python train.py --n_layer=8 --d_model=128 --n_head=2 --n_kv_head=1 --head_dim=64 --d_mlp=512 --vocab_size=512 --activation="squared_relu" --norm="layernorm" --norm_place="pre" --norm_eps=1e-05 --positions="rope" --rope_base=100000.0 --rope_fraction=1.0 --qk_norm=true --attn_scale=0.162 --bias="none" --tie_embeddings=false --parallel_block=false --extras=["capped logits"] --init="uniform" --init_std_qkv=0.0487 --init_std_o=0.0605 --init_std_up=0.0697 --init_std_down=0.0697 --optimizer="muon_variant" --lr=0.00772 --beta1=0.95 --weight_decay=0.0 --lr_head=0.00651 --warmup_steps=27 --schedule="wsd" --decay_fraction=1.0 --decay_shape="sqrt" --final_lr_fraction=0.0 --batch_tokens=16384 --seq_len=512 --doc_mask=true --train_tokens=94660000 --steps=5778 --dataset="wikipedia_en"
Each number is 128 + 24 x the weight over its row's rms, rounded and kept within 0 to 255. Layers, rows and columns count from 0. Numbers have three digits each. The size before them is the row's rms in percent of the matrix's.

# down: layer 3 MLP down (transposed), 512x128, rms 0.0697, rows 70-80, columns 0-127
# up: layer 3 MLP up, 512x128, rms 0.0698, rows 71-80, columns 0-127
down70 097:122125151101145142143166145130143158092114142157122146145114125153133118108110112120132136102108156116134107155134103109139115147142103150082150117129109046039119093161123143089128082140141125098134151129145159129111113162151088127145124137136141150120124124174140102100128173180097101155134126120163131105120128144136108130155151144184120112138116133102141105104152127093153103156100
up71 102:123126145141141086152099155164096131112116191130120108139123109120163113067118117136101127150119137110137136105124090111121147139114115134070115143108128132127108109140153150102140133147131119104133155134124157133108176119098088165117088156079132153147091150134124115118118120105102124085133094155130183142157095147187102152115123132138164171127109108174150151152136119099089154129120
down71 100:119145132088084108092172122125158167110105150129138138117132142151116179165117139146122109131135136136115112133138136106122160134133135089116118147128131108163125142108166165133153152112158102143136172076108124064120110089149130116099117158128121078133127143139105140141085131116101126105111165130163118147141125163106121128125141150123134134129140094153145171154076092070118097096178
up72 096:187136128109112105140122144182142138147132116119140180125131181164135142094119086100131121099159102144157134101097146184077148123124131127110122134149160119082114138130101158109089090134106114158114095124142134146164111098126128158136125141131191140119152106085099105101108120154093158097104150118153133131121122112115155151111122140108095149115150109136128163132104130139128099084123
down72 098:124148112162161115091160136090110132107139124156094118165136110131162136115099122121153135156059143135131166121116098073134187126146104123120128123155182177127151179099090151121132117129106114109156150168108113099152135098142107137110122088119133154135100143150086122130134141115129138145134143165117083183134139138141098083101122104115159131110127118145114124119146149116103128128168
up73 102:110096152127152152132156142133117134090141151139114066099125169116110121127154139124102165108131156090149111099129165127124185110114152082103126155106139164128116097087121115171131092145095132160158134121152153103168138118138072096089103145128157129117100151147123149139107140171124123114120132138118098147136127121130163149101093111117149114087135160177132094142132114154133114095160
down73 101:139167114123099154101111120097128136132135097115148124166129110153143122129160138099144107108099110151102132151165144071153086133109139116159109126092155111117160123123126131111142149138132132121107149127094130146093144162131143147156126097136120156123166062138140125088141117140169157165111142130116138130136081097121070120124202146096147162183121136098138107106119112152154155134154
up74 098:093153105124075110121132118120115169077136145125111131150178109132152116139143129150151141163127092110142146135167153111126125120126178136146141099107114117118132153139141110120132103132172106118164149094106157096122116140145116086101125142131140136148158076106169141111120141163148156161109087111143159068139119125109123125117145159151168120185090122105136126152078142168102113107123
down74 101:151093118129073153173143118109099076122139161132168125109119136140105123155109125141164161129112138097100123076132121118165122121108149103108127120130126145135131132159106116136136101146101150144130123182113108099138154085113163166162170084106155138123104141108150100124102156165121194133130154124158114155142107117102127097159132109084119142112115112145067134127123114103150151143145
up75 093:138136135134151136126101113124115105130182123148123130125102129121110131104151116119122095122200089130123104115169136110130128164138157118106152151128165139106146146145112134139079110126130165136104110088130120105094162113180167097123090124105133157150140094136126138113138135153129107098076170142167150067135163130131104109130157117108131130136136104111144150144100103116161095068083
down75 092:145141162147122121111131133126131138139120120128148116134146126098115105170098104102104108114085147118113133136135139089169102075132164148150139138155102107161096179103110122180133163097159165104161123132122140150164108107111106158099137131136121133097124159133136114163113114176147164083167124144158119135109121158128099178146094110157108113144136143189094117112109121145132130166156
up76 102:106157166107083136135106149128089115100181105148084140120114146128092162133102105116131088146118133130097133112124145110136147123194139141147100110138150100125154117134125155106132179137121137084159143091083171131110157138106131119157124095123147136141125118133162161130105141141157100094172110127148103125086102134118189109123166137122124133114144121135116159106120107113090144179146
down76 101:146080079126131180108140108145166150174082112113127107094134092125137113132157140149117146111129144143183136141097125122165118164076147130131117195119110112142108138116138112125123093137137132168094105137113078125163118133177081108152127117121082154154156145074095105145132161134122142150120123139135137116143136157111098107107178140123094129151128129127119120119123160135130138128108
up77 098:124134111119153122120124140126102130095103133108125133114126175146095139123160124118166163142093122083154136150124087108148154104156144153188124124170158136157137106130093147158128114124072094112129162142110107111124147072139119143078110125103156148136102092134179102114158121155108108105126102117107150136134162114115110109129091086144136121126131152089127075151102153152116147085120
down77 102:140084178170133166079105108093127116132154128161168137124152144097121098127088154143129098106128125170089135120125149104140120096149087158138140148156173116115139113111158116132133130131158124166123131133106122094168095095152183154171107125153098109101107096113121154132126122118175140161091141122120125125129088107115140097134123155123100178118114099117107137109119161140129158149140
up78 102:103114129155102166156151133113125134153203147106144106116064147140121149136133101095171088115128141117134140119125136103151133164110160139118109135135107167119133145078137110147154114099173141107111118140148142069102149105118129120117160122109144127086131105125133097148152093155108095097142083129157105120111095140138120065135141112163158125104128155146158107150125155149137129139160
down78 098:120126118121090126128151083142100174087081156144119123108090144110115139085111091143130153172106144152154131123091094151195199113170098116102136120154107144119139104102143122112106130119146160149127169135139092139130137130162140121126132115093115115119149125140134116110154127152118079083128158126104140094142119116139115159117139133150088164108138185117107111162124117133142123110111
up79 091:113183124092134145144146120139093153154124091144103139132114145154118131133117123108088140163121083144124140105145106112116137141105148162106144119132142114131124091107108111138117136105108134131147103145077107159118152085188129130127095147144090172135143138102141151105126099103133143106071129149121129105150137112114141122177136138191130163167147143065157113111143185129103115096125
down79 094:130111149113137156115099120110130131165113144122141135161138125082149114106079106123136136168127101130128092098147141106101120143119137105179121154145152064098148136106159118145155113113130154122106187138167097106135154141089169110122132135181074140099121114135098147150156136112119118079185100100131125116128105172142114138161146129130141110113158114146132107126144122116152164172127
up80 094:136125130153132123088121148134159090131195084142155107112108118141117099132184119165124130173133082128165173129129102109078121166128103122098125112118144123119127147125134157163122103091134117095133112103156126134126130144155113163096100107128118147138143138158073120144173107115093159129137159111095132142102121169141179110113168113125152092119139098109113136168105125129106154144126
down80 101:118106165104129112131107096124097134144118140120130116129153111114171109091081104102117120158146125119133090131137090127139087136156163120134116097147126136147161141110113093118128155157126151068129126183117154134102111117113116125100086080119142112146143103114153136140101108191103115135076147151106134118186147110104139083135156167138132166093125157153154130097151148124120092128143